python train.py --num_attention_heads=3 --intermediate_size=256 --vocab_size=4096 --rope_theta=10000.0 --tie_word_embeddings=false --init_std_o=0.0128 --init_std_up=0.0654 --init_std_down=0.00785 --optimizer="soap_variant" --lr_mult_o=1.18 --lr_head=0.00823 --warmup_steps=200 --train_tokens=143100000
Each number is 128 + 24 x the weight over its row's rms, rounded and kept within 0 to 255. Layers, rows and columns count from 0. The size above them is the row's rms in percent of the matrix's.

# layer 4 attention output (transposed), 96x96, rms 0.291, rows 81-95, columns 0-95
size [ 96  96  98 106 100 104  91  95 102  92  97  98 103 101 103]
[[ 94 106 152 117 114 128 123 140 129 145 134 131 100 157 108 148 150 112 158 123 124 128 125  74 147  81 122 110 130 189 135 117 102  83 119 158 110 159 139 156 103 124 105  95 108 143 159 107 141 120 122 137 107 140 162 121 121 127 144 110 129 132  98 171 133 114 156 113  82 100 117  96  90 136  78 113  91 122 137 145 137 156 129 110 134 158 104 135 145  73 130  98 167  91 105 163]
 [149 117 131 159 179 105 116 135 115 160 164 135  83 137  71 154 141 106 168 132 155 133 132 116 106 136 185 135 126 110 147 109 124 146 169 112  93 137 119 119 168 161 103 152  99 104 113 157 135 103 122 129 173 140 147 122 134 158 161  99  80 113 112  96 119  99 142 181 128 151 115 135 118 120 137 101 136 138 111 122 120 116 149 118 129 103 148 123  92  98 138 126 169 164 118 142]
 [176 142 128 118 100 133 136 134 121 162 140 154 175 127 115 122 146  92 121 146 107 130 121 167 107 122 122  41 147 132 119 188  87 154 125 133 123 130 152  96 114 151 150 124 125  72 128 145 125 113 100  60 126 148 143 160 111 100 110 120 156 122 111 180 125 125 109 123 139 139 125 150 132 126 134 101 126 147 107  93 107 166 124 157 128 105 157 133 119 128 115 144 164 123 115 123]
 [146 125 160 126 111  98 127 101 122 155 152 120 134  93 132  95 129 104 104 135 186 171 153 150 106 135 153 111 153 110 124 109 128 147  99 153 133 140 107 129 133 125 148  87 109 128  82 109 110 116 156 166 117 118 153 162 166 115 127 139 153 148 126 121  84 147 129 146 166 110  95 123 115 157 118 106  89  64 167 116 138 139 174 143 108 144 125  95 151  95 137 140 127 119 175 114]
 [126 154  96 152  95 160  98 119 160 123 111 185 115 144 133 108  97 107 140 140 137 126  91 117 100  99 113 168 143 136 108 151 130 155 140 141 148 102 114 127 134 114  47 147 126 105 119 125 143 104 105 144 138 151 166  97 121 160 121 135 103 172 141 150 169 100 121 115 158 167 129 148 121 143 145  96 111  94 150 100 106 100 108 123 154 125 118  95 139 121 128 105 155 145 171 150]
 [ 82  91 133 125 123 119 133 132  83 108 113  97 136  99 140 144 152 122 169  88 126 110  77 119 105 118 133 117 187 141  81 177  97 155 135 118 157 149 135 160 156 123 119 144 145 123  97 134 178 158 138 108 164 110 152 141 120 135  73 135 135 122 120 104 124 132 166 106 146 139 128 151 100 101 113 118 165 112  88 112 127 132 112  89 109 124 127 107 168 114 148 140 149 120 140 113]
 [134 161 114 139 142 126 135 106 107 100 120 154 115  94  90 145 126 130 139 118  99 129 153 152 115 124 113 151 156 109 147  86 143 120  86 115 109 138 137 104 132 135  99 182 131 168 124 107 173 106 150 129  92 101  97 103 117  81 134 146 141  86 111 163 153  93 138 122 147 111 158 152 177 159 123 112 115  68 130 151 132 144 134 113 117 130 130 130 164 183 141 154 155 156 136 142]
 [112 190 131 146 103 146 157 149 105 149 114  76  72 146 131 156 126 112 138 145 160 123 132 130 171 115 115 151 113 103 106 125  86 117  86 115 116  89 122 143 135 138 104 120 106 118 149 151 161 133 172 143 130 133 131 158 150  95  88 118 115  99 104 139 178 119 110 124 136 139 164 134 101 149 152 119 135 153 121 113 201 126 124 108 131  86 130 103 123 133 113 136  98 131 150 114]
 [126  76 152 137  88 144 112 157 134 122 136 152 167  86 109 108 133 137 170 134 149 176 109  94 140 149  85 139 138 100 109  94 176 140 150 122 114 109  94  80  94 143 114 125 116 115 132 135 133 116 121 125 157 119 122 150 123 129 101  90 122 123 153 159 138  80 128 138  73  76  98 165 125 128 144 128 166 147 143  95 148 134 143 115 128 110 149 140 116 131 124  81 136 111 135 112]
 [131 146 152 112 171 164 123 115 142 141 143 141 143 134 196 152 129  91 116 141 126 136 134 145 125 154 131 131 131 139  91 131 137  96  52 118 102 126 127 125 152 159 100 108 116 142 112 128 109 122 148 157 112  97  96 115 118 150 107  84 128 117 131 115 108 141 163 125 106 155 145 141  68 156 132  95 142 144 123 122  92 145  88 151 116 137  73 125 140 155 117  82 141 168 140 151]
 [ 99 100 114 130 105 140 120 112 132 110 134 129 113 106 110 152 125 123 141  88 130 123 127 175 106  84  99 141  98  91 158 115 127 127 126 108  78 172 159 123  63 126 116  99 128 125  83 143 114 145 133 147 136 113 156 141 112 120 126 109 169 153  98 154 124 145 137 164 115 125 108 103 141 138 115 123 117 152 113 131  96 124  87 105 132  88 136 147 100  97 159  67 106 154 164  90]
 [153 113 122 130  81 110 137 180 103 118 117 144 122 156 141 146 132 161 127 147 152 107 105 163  90 152 146 160 139 166 139 135 141 105  92 141 119 158  93  94 132 119 138 137 129 114 105 164 170  98 137 136  70  93 168 109 112 148 124 114 119 168 144 106 116 105 150 164 137 107 121  99 146 146 146 162 160 109 150 111 129 115 115 167 156 129 101 125 109  98 127 170 120  92  97 137]
 [129 132 134  90 101 137 139 125 175 102 151 129 104 151 108 138 139  98  91 109 113 137  86 135 114 122  97 134 112  87 118 161 184 140 144 145  92  78 149 146 159 131 182  90 137 115 140 160 127 113 114 173 120 112 164  77 117 129 145 155 120 106 104 153 146 138 146 164 116 112 133 187 110 141  75 123 149 138 141 144 144 141 145 148 114  99 114 126 152 125 120 134 129 103 137 126]
 [135 131 141 162 167 147 121 156 129 146 137 140 109 198 106 138 160  57 126 160  82 140 140 120 103 172 151 140 160 127  48 121 134 111 153 136 152 139 123 129  96 130 133  85 140 151 139 137 125 121 120 127 113 163 166  97 137 146 152 132 158 119 149 133 124 115 123 103 123 145 146 106 150 131 136 132 137  96 151 116 123 111 126 120 144 102 172 111 100 152 174 120 118 111 116  98]
 [139 130 153 130 160 109 137 108 134 108 123 127 141 122 110 123 132 168 162 136 117 158 158 119 153 169  96 117  63  79  87 179  73 105 133 169 104  99 124  94 103 136  87 119 121 127 114 142 129 113 147 135 116 143 152 142 172 134 117 134 177 112 143 143 144 170 157 115 154 151 145 123 133 136  96 158 167 132 131 150 125  96 120 129 145 125  93 152 152 110 108 147 137 116 133 160]]
# layer 4 attention value, 96x96, rms 0.274, rows 82-95, columns 0-95
size [102 101 106 100 105  97  97 102 100 101  97 105 103 100]
[[137 115 161 145 106 124 164 136 106 108 111 116 120 121 132 128 138 122 135 138 108 133 103 138 161 135  92 110  70 153 129 146 135 114 128 136  83 142 153 132  73 127 128 112 125 100 105  90 141 137 141 129 159 137  88 183 125 171 104 111 138 166 150 153 114 130 112 104 123  73 151 104 156 110 155 156 150 118 121 139 146 132 116 107 101 148 132 112 128  96 165 188  95  97  81 123]
 [117 122 153  77 107 122 128 115 143  75 145 122 105 135 139 133 122 179 139 118 145 102 143  90 121 143 164 131  80  79 131 101 146 132  99 121 189 120 120 129 118 135 126 150 135 162 128 130 158 142 173 141 157 154  88  64 140 113 166 125 117 130 152 149 131 126 157 105 117 136 138 124 183 125 109 138 163 103 147 133 180 129 124 106 124 137  94 122 149 126 112 110  99 112 124 106]
 [150 137 122 150 133 147 143 144 131 126 109  70 156 175 122 106 122 160 146 100  81 116 132 127 145 149 143 124 186 134 129 110 126 137 140 108 116 112 162 119  80 183 122  94 134 100  95 169 165 148 104 132 133 113 188 131 105  66 150 108 116 118 139 152 166 159 108 102 116 110 158 103 129 137  86 100 113 110 128 119 147 149 153 120 133 131 150 121 133 114 124 120 132 130 126  98]
 [128 111  88 126 100 132 123 128 131 124 104 141  97 124 145 141 122 188 152 146 120 153 132 144  84  48 119 141 120 137 110 171 145  73 134 133 106 165 154 130 135 113 164 105 118 127 171 167 107 146 138 140 150 117 100 119 108 109 125 122 154 129 151 138  93 150  77 142 161 151 116 124 142 153 137 120  99 132 125 143 141 165 156 118 146 140 143 130 128  80 178 105 117  99 118 118]
 [156 135 162 152 110 146 152 142 105  89 128 143 107 113 152 113 161 151 152 139 122 123  73 119 143  99 140 150  80 108 131 116 116 125  82 116 138 115 175 123 137 100 158  79 107 129 157 114 131 115  86 153  70 111 145  98 171 118 141 123 119  92 138 104 153 134 139  97 146 142 114 101 137 161 120 158 119  98 133 127  90 133 157 118 141 154 149 108  85 106 115 128 119 173 127 114]
 [149 147 133 135 117 132 133 155 118 176 141 118 139 107 155 117 138 146 111  98 179 150 154 133  92 147 137 123 148 137 150 142  70  98 129 128 173 121  92 113 133 136 134  36 111 150 158 131 115 148  97 110 160 114 143 157 114 173 132 137 107 158 143 128 137 144 138 153 130 135 129 117 128 119  82  97 136  88 100 105 123 137 107 152 155 122  91 133 108  66 137 134 124 129 116 127]
 [ 91 126  90 149 136 142 120 156 157 154 157 129 119 125 134  98 122 146 149 115 114 148 149 143 119 149 116 132  73 145 138 127 146 118 115 116 103 152 152 124 152 116 109 148 151 102 140 132  99  76 161 135 147 142 110 129 144 183 145 140  89 161  51 115 148 176 133  92 135 142 104 182 146 134 132 113 120  91 161 129 102 138 141 128 117 144 116 152 121 100 125 146 133 165  90  99]
 [113 150 123 114 130 111 140 113 123 120 107 121  87 108 158 127  97 169  91 123 107 108 173 143  77  95 152 112 111 122 133 113 139 132 170 135 145 139 108 128  92 133 134 130 149 101 128 121 181  77 140  59 110 115 145 107 167 160  87 128 151 101 154 124 115 120 167 125 138 122 168 132 137 146 126 113 148 126 122 160 103 132 132 123  79 143 139 102 130 174 164 142 148 157 109 120]
 [ 90  97  88 182 131 152 127  99 109 149 139 123  67 108  82 143 134 182 151 154 161 142 105 132 125 164 124 125 134 139 110 168 152 116 185 116  89 104 129 116 108  86 119 100 167 143 125 154 146 121 132 122 122 115 138 111 134 124 148 132 134  86  91 117 131 112 118 184 123 121 141 103 134 148 122 150 152 149 153 131 126 160 119 148 130 120  94 128 153  80 109 137 112 126 134 120]
 [169 123 109 121 153 145 134 123 116  95 145 107 152 166 102 167 115 139 124 115 136 104 135 176 117 155 120 153 163 152  83 146 137 120  74 137 127 123 115  93 139 136 118 143 148 117 128 106 130  81 142  92 106 118  66 103 140 100 103 119 132 137 162  98 131 124 148 124 131 113 148 138 107  85 119 126 171 157 141  89 142 137 182 113 115 131 116  99 128 106 133 128 188 149 127  96]
 [129 136 143 127 137 128 156 131 101 140 139  85 169 136 178 116 115 137 178 115 127 123 137 107 161  98  95 143 166 102 146 183 123 133 133  94 136  99 125 119 163 111 111 138 155 146 119  93 129 113 138 134 131 121 114 160 114 149 119 105 150  47 123 132 123 132 128 160 137 154 129 113 123 104 151 120 149 158  86 175 111 161 138 138  73 141 154 136 111 145 104  99 151  92 116 114]
 [125 138  75 138 114 110 116 177 126 152 113  72 116 119 135 111 125 137 147  86 158 143 164 149 115  83 125 137 129 153 117 111  82 111 147 137 165 128 127 133 141 131  99 194 137 139 146 147  98 145 148 130 122 139 129 163 176  98 106 105 126 132 153 105 153  99 119 114 124 145 119  64 101 127 164 149 122 119 150 116 177 119 114 149 116 153 134  95 140 121  90 156 140 141 111 125]
 [101 136 134  81  92 129 118 142 153 128 148 159 162 112 117 122 124 174 116 154 130 118 104 103 153 102 159 103 126 151 154  90 128 121 104 133 130 142 161 155 109 140 167 156 140 180 147 114 152 141  81  88 160 104  67 161 101 109 109 133 135 121 122 106  91 142 110 113 159 111 100 126 121 130  98 158 115 161 159 141 146 141  95 142  76 162 123 149 119 135 130 143 109 114 128 123]
 [ 85 162 160  84 139 134 132 156 126 155 129 117  93 103 158 104 134  85 107  89 105 100 118 159  90 146 145 137 141  86 102 115 189 164 135 101 111 117 144 199 147 110 127 127 121 145 135 138 123 173 110 104 120 151 137 125  96  93 150 124 138 148 119 129 107 107 123 137 125 143 104 138 124 112 171 135 110 167 156 127 122 120 140 110 132 137  92 112 110  96 128 132 179 141 110 139]]
# layer 4 MLP gate, 256x96, rms 0.262, rows 0-14, columns 0-95
size [ 90 103  99 104 135  72 120  80 103  81 103  86 115  92 102]
[[150 160 131 140 120 144 122  83 120 134 103 156 134 156 122 144 127 125 121 155 146 162 111  98 124 134 117 161 150 145 118 177 137  98 100 119 163 133 135 101 129 144 186  90 104 149 137  74  98 126 171 105 154  96 160 126 140  72 106 191 126  84 130 113 101 141 124 121 125 125 110 131 116 170 154 141 121 135 130 129 119 105 130 139 103 124 109 147 146  94 173 159 124 154 132 114]
 [ 77  92 126 130 119 170 111 145 145 119 129 132 116 105 154 145 149 109 131 138 145 148 117 168  88 117 124 142 109 130 154 150 139 117 156 132 174 146 149 107 127 146  62  76  72 131 142 116 139 171 131 135 133 105 110 127 109 135 101 122  89 119 144 105 143 124  61 171 159 140 110 137 108 110 134 120 138 131  99  87 170 147 116 137 121 111 123 142 146 120 117 139 173 129 134 167]
 [104  82 164  95 123 126 117 126 142 100  89  87 151 175  87 149 158  98 117 124 142 100 154 118 114 111  98 147 133 132 111 149  88 157 135 123 102 152  93 102 126  94 162 146 149 147 139 125 145 107 149 108 143 118 111 101 132 130 108 151 152 174 126 159 173 110  91 119 125 146 112 149 116  94 120 121 117  95 136 122 138 116 137 111 116 139 118 127 118 108 139  93  70 110 147 188]
 [171 176 145  86  78 119 130  75 128 137  99 142  84 127 121 114 105 153 119  97 127 129 130 134 112 124 131 174 139 123 161 131 147 105 140 112 143 112  85 128  93 101 129 171 109 141 129 175 162 152 128 144 118 107 115 154 121 114 112 125 166  74  98 158 122 164  91 119 135  94 143 169 119 129 110 111 133 121 139 102 163 100 116 119 113 164 151 130 122 130 138 137 118  88 106 121]
 [ 87 129 145 122 128 142 126  85 137 113 124 110 143 173 156 159 141 139 135 126 141 152 138 148 136 104 119 157 141 110 187 128 132 165 162 156 177 151 127 195 151 132 111 148 153 134 132 136 114 105 107 137 142 115 137 127  86  83 114 155 134 133 151 107 132  91 119  98 154 138 144 163 153  93  97  79 103 105 141 138  76 100 113 143 127 114 139 109 128 155 126 105 117 132  85 142]
 [ 95 142 170 152 112 121 110 155 174 133 121 116 155  86 126 161 140 106 113 118 124 114 174 112 132 129 136 113 149 135 130 113 119 163  92 162 102 145 125  95 108 120 133 129 124 166 174 158 122 112 128 150 132 108 126  97 108 155 132 139 139 136 129 118 142  98 140 116 127 158  75 147 151 151 161 109  83 144 105 106 149 122 137  91 143  96 121 167 121  89 117 178 139 159 150 187]
 [129 111 199 107  97 143 121 100  89 107 106 132  97  95 121 137 153 126 145 139 130 142 188 122 142 134 137 143 131 129 172 134 138 165 126 141 128  95 153 128 104 142  91 106 107 181 165 138 131 126 160 144 161 132 136 147 151 145 103 143 127 131 118  94 125 111 100 110 132 138 151 139  90  81 117 157 126 157 104  99  99 140 113  81 105 117 166 122 165 126 178 114 146 139 121 130]
 [ 77 140 149 101 112 125 106 105 142  93  97 119 132 112 148 114 132 132 175 112  98 105 142 157 120 100 131 130 102 180 173 102 122 157 139 169 145 137 147 101 102  85 100 118  93 116 166 144 114 115 115 124 111  90  93 116 103 148 103  92 114 115 173 106 146 144 114 121 141 148 141 146 118  85 186 137 128 121 142 100 128 119 146 137 139  98 138 112 106 115 111 141 147 169 148 161]
 [110  90 109 149 154 140 115  91  95 149 135 127 141 134 120 134 139 140 132 176  88 102 145 150 128 138 111 106 139 115 117  93 144 134 119 133 129 143 182 136 175  80 122 126 168  85 104 156 112 146 128 162 109 104 110  99 138 134 109 112  94 152 122  99 112 107 135 128  77 119 152 123 133 136 141 110  63 172 134 161 121 133 139 105 120 132 139 144 153 123 171 180 146 124  92 111]
 [130 130 162 129 126 110 120 151 131 130 145 116 127 122 129 152  82 102  85 153 141  88  87 120 136  86 121  90 143 131 126  92  85 154 129 141 114 183 124 138 141 140 117 137 145 119 161 147  78 148 127 148  90  93  93 103  99 128 112 137 174 121 156 143 148 119  97 155 136  99 100 139 157 108 115 143 138 131 129 184  86 141 164 107 107 124 140 107 162 136  85 163 125 121 133 128]
 [156 169 148 123 116 101 123 146  86 146 131 122 103 121 110 126 139 125 126 105 153 166 118 138 153  78 111 110 123 161 168 132 134 134 175 118 147 100 101 125 114 149 125 152  47 158 120 147 130 106 132 149 115 119 119 123 100 118 102 127  79 159 132 181 127 126 123  98 131 119 116 123  92 121 158 155 139 107 133 100 124 134 136 128 121 174 149 153 177  95 159 113 167 114 109 149]
 [150 140 125 118 127 152 143 124  93 116 131 162 133 136 139 128 116 138 136 117 158 106 134 109 127 119 165 129 108 134 140 169 102 148 139 107  93 103 162 132  98 175 164  78 145 152 118 132 167 134 121 159 105 107  99 174 137 161 131 103 128 153 137 110 146 139 146 156 108 175 146 152 153 155 143 139 142 117 150 140 167  98 121 175  99 148 162 154 116  86  80 158 149 122  84 144]
 [111 149 117 118 162  75 125  92 115 146  77 135 133 141 162  95 133 111  94 169 113 130 159 112 113 119 116 148 111 153 113 117 124 140 154 161 146 130 108 112 139 109  85 143 120 127 120 136 131 101 113 144 135  88  88 117 105 146 123 168  63 149 134 153 126 150 149 162  96 119 152 123 108 176 134 116 137 132 135 164 121  98 167 135 123 129 143 139 103  79 164 149 102  97  99 145]
 [101 127 145 120 121 123 103 165 133 149 133 158  80 153 125 137  89 123 120 146 138 109  98 124 154 133 206 108 101  87 146 155 151 106 169 137 128 144 166 144 112 103 135 133 145 124  95 190 132 116 134 165 150 110 121 140 116 164  93 129 150 120 171  85 143 120 135 113 147 134 113 174 171 139 115 126 142 157 133 139 136 155 128 121 122 146 177 129 110 131 100 114 157 132 156 114]
 [138 112 135 126 119 118 138  74 166  81 127 105 160  74  84 122 116 134 149 132 104 156 133 150  96 118 103 148 119 107 141 160 132  79 155 142 113 118 119 104 107 161 176  88 125 133 116 146 109 121 156 140 108 116 132 105  96 172 117 122 122  97 161  90 141 105  90 111 143 118 167 152 109 123  82 111 155 142  99 118 111 147 126 104 128 148 107 148 149 149 109 127 153 159 121 159]]
# layer 4 MLP up, 256x96, rms 0.267, rows 0-13, columns 0-95
size [105 107 104  94 118  79 115  99  95  88 101 103 114  96]
[[135 116 117 135 148 106 121 161 152 137 166 121 105 117 144 109 118 126 165  70 113 136 106 152 148  91 104 127 105 122 138 130 166 144 143 126 172 101  77 136 122 140  86 133 146  82 161 129 156 149  90  97 104 129 111  97 122 131 122 112 152 147 123 164 135 134 146  79 110 131 111 106  95 123  99 149 145 132 143 132 193 130 159 161 143 130 108 130  94 153 127 106  79  94 124 123]
 [148 128 136 114 107 116 138 140 107 148 107 136 102 120 127 170 135 130 120 120 159 135 139  90 151 130 153 101 105 109 135 128 134  87 174 154 140 123 135 102  84 111  99  98 145 144 102  89 173 117 150 108 112 131 144 128 124 145 128 105 105 100 119  81 147 122 153 139 157  90 119 114 108 154 138  89 175 106 107 125 191 177 185  99 159 118 126 142 119 118 111  84 151 131 114 129]
 [110 113 160  85 123 136 131 117 126 133 112  95 110 157 114 148 108 147 104 145 167 126 107 114 120  95 110 135 120 101 107 121  63 153 165 138 162 126 127 150 122  90 131 134 141 190 114  99 156 128 129 120  85 167 115 111 157 135  85 159 148 110 158 145 115 127 109 143 110 158 105 132  79 128 151 123 156 155 110  92 174 148 133 119 128 120 112 118 119 149 171 109  87  99 118 135]
 [116 147 114 105 147 115 171 115 165 164 106 107 118 147 124 139 169 155  89 115 140 122 169 112 149 145 113 133 127 141 180 133 112 101 114 116 134 118 122 139 164 155 139 156 127  89 137 152 188 121 136 145 112 138 160 179 158  82 122 157 171 122 127 175 109 111 112 171 158 106 161 135 152 122 111 139 137 112 158 118 148 130 148 136 138 113 157 143 118 134 155 141  89 142 138  86]
 [135 151 130 159 130 101 118 127  95 135 142 113 127 140  68 123 124 131 161 152 139 126 153 132 171 136 159  86 158 136 113 163 125  80 117 108  94 127 155  94 157  88 128 118 119  81  93 117 160 100 122 116 132 143 131 117 109 104 155 113 129 106 124 137 152 163 121 102  98 148 125 140 115 136 148 134 168 111 154 125 141 156 191 120 102  71 167 135 134 104 132 149 133 113 172 119]
 [169 123 140 126 110  94  92 119  85 116 135 184 137 154 120 104 116 133 114 159 139 163 150 147 156 105 117 145 157 114 141 131 172 129 148 111 142 111 193 136 112 157 126 102  79 153 123 104 117 130 151 123 121 123 142  87 134 101 162 136 117 172 133 156 159 144 118 134 125 101 111 126 122 137 152 121  86 159 118 115 120  82 114 139 146 182 101 148 124 106 142 149  98  92 109 104]
 [154 155  67 177 116 159  97  75 112 121 140 135 130  96 148  84 119  43 129 162 144 162 130 117 154 162 134 138 110 109 133 159 123 128 121 171 117 114 121 134 103 112 143 128 140 152 140 106 125 108 156 112 144 128 104 155 117 153 153 140 110  90 124 142 102 116 170 109 139 104 159 132 142 111  74 133 106 105 136 153 155 122 132 134 128 134  95 146 157 120 125 128 132 130 114  96]
 [109 118 133 127 106 109 150 121 143 116 122 122 129 102 104 125 101 126 140 107 152 125 120 126 114 133 139 103 145 117  98 117 130  95 122 120 109 133 108 135 115 138 170 140 116 125 133 133 153  77 124 167 148 126 112 105 151 153 134 120 184 136  50 153 168 119 143 146 134 132 155  70 140 107  58 116  88 151  99 136 134 108 105 111 115 132 101 149 137 103 135 111 151  78 192 133]
 [114 154 154 151 130  67 149 129 128  80 142 121 132 123  73  87 142 162 134 140 149 132 111 118 114  97 151 131 114 126 173 138 151 127 126 145 173 119 148 144 112 112  97 155 154 164 122 139 144 123 145  89 147 142 135 134 139 163 124 131 131 122 144 136 126 147 115  91 157 103 133 186  99 105 116 182 130  71 132 167 142 155 107 105 124 121 114 172 119 147 100  98 124 133 142 145]
 [120 149 131  97 105 100 134  97  81 144 146 127 146 144 146 128 126 122 149 159 118 157 134 113 164  97 111 115  99 109 132 105 136 155 114  96 141 164 138 159 121  91 117 130 152  80 138  81 102 134 142 119 113 100 146 112 169 118 120 143 139 117 174 163 142 141 153 140 151 131 126  81 118 150 144 101 120 139 113 131  91 146 128 179 113  70  96 122  94 157 180 142 161 126 131 130]
 [123 181 110  90  84 123  95 109 165  75 141 113 109 153 145 102 120 137 139 131 128 131 156  73 145  71  88 124 131 136 105 130 132 115 108 124 144 111 152 126 101 108 149 132  89 125 115 105 130 107 135 143 138 150 149 141 123 138 111  97 145 157 147 111 112 157 101 108 173 128 110 169 147 130 133 105 140 162 147 123 141 135 137 150 122 149 134 107 139 157 164 159 143 183  70 137]
 [117 121 134 144 124 155 122 117 118 102 122 127 156 125 129 126  92 144 137 132 144 124 133 113 100 158 141 120 156 152 104 147 129 174 149 104 130  98 147 126 122 128 185  86 142 130 176  59 156 154 154 134 103 109  87 155 130 169 130 118 153 104 170  99 129 133 179 126 123 136 113 151 141 120 134 121 100 144 138 143 148 128 143 169  92 102 116 119  71 137 123 176 156 169 122 137]
 [127 156 108 104 125 150  81 123 127 134 146 104 142 126 152 164  93  82  92 119 132 143 105 118 194 101 134 149 132 135 155 156 131 105 131 102 116 156 129 121  82 137 146 116 124 136  98 120 108 135  92 161 131 115  57 158 145 148 138 141 102 154 172 142 138 164 111 121 131 149  95 142 111 150  91 141 116 104 144  77  96 107 107 155 117 105 154 131 139 140 164 119 133 117 149 146]
 [ 81 141 100 115 119  99  89 109 116 108 139 103 101 166  95 127  95 106 147 176 105 129 101  69 127 151 137 118 106 119 178 136 154 137 141  95 133  87 144 119 129 130 128 126 163 106 137 103 143  91 103 144 104 129 116 115 134 109 138 146 124 106 153  55  72 118 104 114 135 107 138 139 167 114 147 122 128 140 114  95 112 128 102 135 142 122 115  89 111 134 148  89 149 141 130 102]]
# layer 4 MLP down (transposed), 256x96, rms 0.249, rows 0-13, columns 0-95
size [104 110 111  97 125  93 119  92  87  72 106 102 115  84]
[[159  92  71 118 139 104 111 158 135 137 111 172 127 156 115 141 164 140 174 183 128 111 114 140 107 125 126 117 107 131  95  87 182 142 149 110 126 116 121 123 112 155  86 126 109  81 122 142  94 163 116 158 119 115 138 102 136  76 116 132 104 141 159 118 156 114 128 151 112 106 110 134 108 102 112 131 113 108 147 149 123  95 138 125 154 140 174 134  79 138 163 125 104 135 129 107]
 [111  98  98 120 103 175 152 101 160 136 123 137  96 118 126 159 109 157 134 160 149 128 132 164 153 124 147 106 128 121 138 127 139 113 127 124 144 110 107 133 160 147  93 129  96  91 131  95 199 108 151 153 110 161 120 123 168 153 106 112 106 149  80 125 119 122 157 143 155 120 122 119 163  80 108 116 135 106  94 102 170 114 158 152 117 144 109 141 134 141 107  84 147 177 116 133]
 [125 127 143 146 163 156 136 122 148 123 119 163 102  53 106  68 129 125 134 149 136 135 143 113 139 125 107 106 122 127 144 107 146  97  99 111 128 112 132 141 149 107 129 104 119  83 132 130 133 112 180  95 186 121 159 140 102 122 122 131 136 149  97  72  97 134 153 127 133 129 101 127 151 133  97 104 149 153 140 128  86 111 126 116 129 131 159 120 106  86  94 162 177 112 150 156]
 [106 114 151 145 143 115  93 149 100 135 149 123 146 129  86  99 100 148 127  90 146 170 126 174 121 103 125  81 119 146 115 127 153 143 141 105 138 136 117 157  86 123 156 132 143 141 142 128 108 105 149 127 189 112 170  94 129 133  74  99 143 113 147 156 121  97 113 117 131  82 126 146 128 128 167 120 139 126 112  79 150 174 146 163 111 121 120 130 157 134 137  78 124 157 103 139]
 [130 143  97 145 140  94 187 118  81 172 139 165 115 123  95 160 111 134 121 172 138 145 120 126 142 135 137 115 121 107 103 112 108  93 111 153 156 109 117 178 119 130 113 150 129 112 172 143 152 109 115  75 139 108 103 139 147 152 113 150 149 111 115 150 132 101 155 137  88 153 109  78 111  98 147 137 113 136 119 144 113 129 112 114 118 101 180  95 145 114 120 126 111  95 150  81]
 [103 155 171 151 124 158 132 149 142 186 114 152 136 101  98 153 134 139 107 143 137  64 132 144 141 123 123 119 145 147 176 117  91 162 101 138 108 156 150  96 120 104 165 130 107 149 176 133 131 123 173 125 167 116 144  93 113 158 134 136 154 127 127 118 130 123 154 151 112 128  97 148 162 121 139  96 125 160 153 104 170 139 112  68 145 122 104 152 145 129 123 149 112 138 145 151]
 [163 120 145 131 133 126 113  92 107 130 138  96 113 112 161 159 119  92 133 112 113 136 148 178 160 169 138 130 122 128 170 162 148 164 109 175  97  95 176  98  77 160 163 135 137 148 122 105 126  96 135  97  92  99 170 164 117 110 108 112 120 125 133 139 102 130 113 131 129 120 115  99 140 127 101 102 114 137 115 111 125 157 126 129 113  96 147 151 148 123 147  60 125 153 129 107]
 [160 116 150 120 181  99 153 145  66 137 144 125 142 109 126 163 119  89  91 178 138 158 148 117 100 123 143 116 117 108 130 142 161 104  97 101 134 100 126 117 131 130 124  95 166 165 114 132 101  93 150 147 103 135 159 119 144  93 120  93  90  97 127 167 157 103 147 135 140  99  81 104 107 148 122 108 133 146 150 152 129 115 165 146 109 131 121 105 120 111 156 150 109 139  96 111]
 [142 145 103 133 127  99 183 154 142 124 115  84 112 141 102 101 107  85 146  88 159 102 137 122 141 156 105 123 126 153  97 104 133 135 135 102 110 122 110 160 139 148 151 147 114 117 138  94  89 136  88 166 134 151 125 118 125 135 110 156 113 148 112 165 152 165 169  98 124 108 140  89 106 128  74 135 145 148 149 119 147 157 134 107  92 143 144 174 123 139 136 108 121 178  98  96]
 [130  97 117 147 146 103 124 168 187 145 133 166 135 141 132 113  99 142 116 111 152  88 113 137 132 136 112 162 168 125 112 148 106 125 148 173 119 159 140 101 146 143 130 113 109 169 148 129 108 159 108 150 185  97 131 133  95 140 148 106 152 122 131 105 107 138  95 107  79 104 161 137 147 125 114  92 150 123 127 125 114 121 160 110 143 151 136 121 142  87  84 126 122 158 142 192]
 [139  90 131 130 104 133 166 124 180  92 126 135 123 121 123 136 173 171 145 112 177  97 123 122 142 150 129 112 128 103 126 154 115 144 141 110 174 118 137  84 103  85 148 146 133 138 111 112 128 139  68 137 140 148 113 116 128 134 131  74 174 153 130  99 110 121 112 119 104 150  97 140 127 147 139 161 126 134  92 126 127 136 159 118 136  84 197 114 105 154 117 149 163 129 136 117]
 [130 118 107 153 146 144 120 143 128 135  94 131 124 122 127 145 117 132 106 128 115  90 114 103 153 129 114 119 129 134 123 135 141 102 185 109 154 111 142 136 107 107 158 127 118 139 191  73 143 146 122 120 106 135 117 101 114 114 152 170 130  98 138 111 107 157 137 136 115 148 167 122 127  93 128 118 114 115 113 143 165 164 111  67 139 129 122 129 132 149 107 133 164 181 113 222]
 [142 115 173 174 109 101 137 130 140 136 110 169 121 139 197 119 143 117 110 117 130 140 181 151 110 162 151 138 135 161 166  93 177 122 120 131 121 119 118  94 118 145 103 114 109 125 136 118 153 142 150 105  75 150 145 121  94 161 155  98 103 118 102 123 125 142 146 113 131  78 117 107 144 127 134 124 125 186 137 142 163 142 122 145 135 162 118 144 158 140 128 124  96  91 110 103]
 [126  96 139 105 103 118 103 175 164 169 123 150 139 115 149 109 160 117 106 119  95 107 109 147 129 128 125  90 106  94 134 159 143 148 144 160 141 135 155 137  68 113  94 132  91  98 134 185 133 134 146 160 176 119  79 117 124 135 104 123 142 143 156  51 127 128 148 109 151 106 115 152 155 117 139 150 137 152 153 140 144 137 125 102 120 127 152 141 149 118  95 128  99 126 144 127]]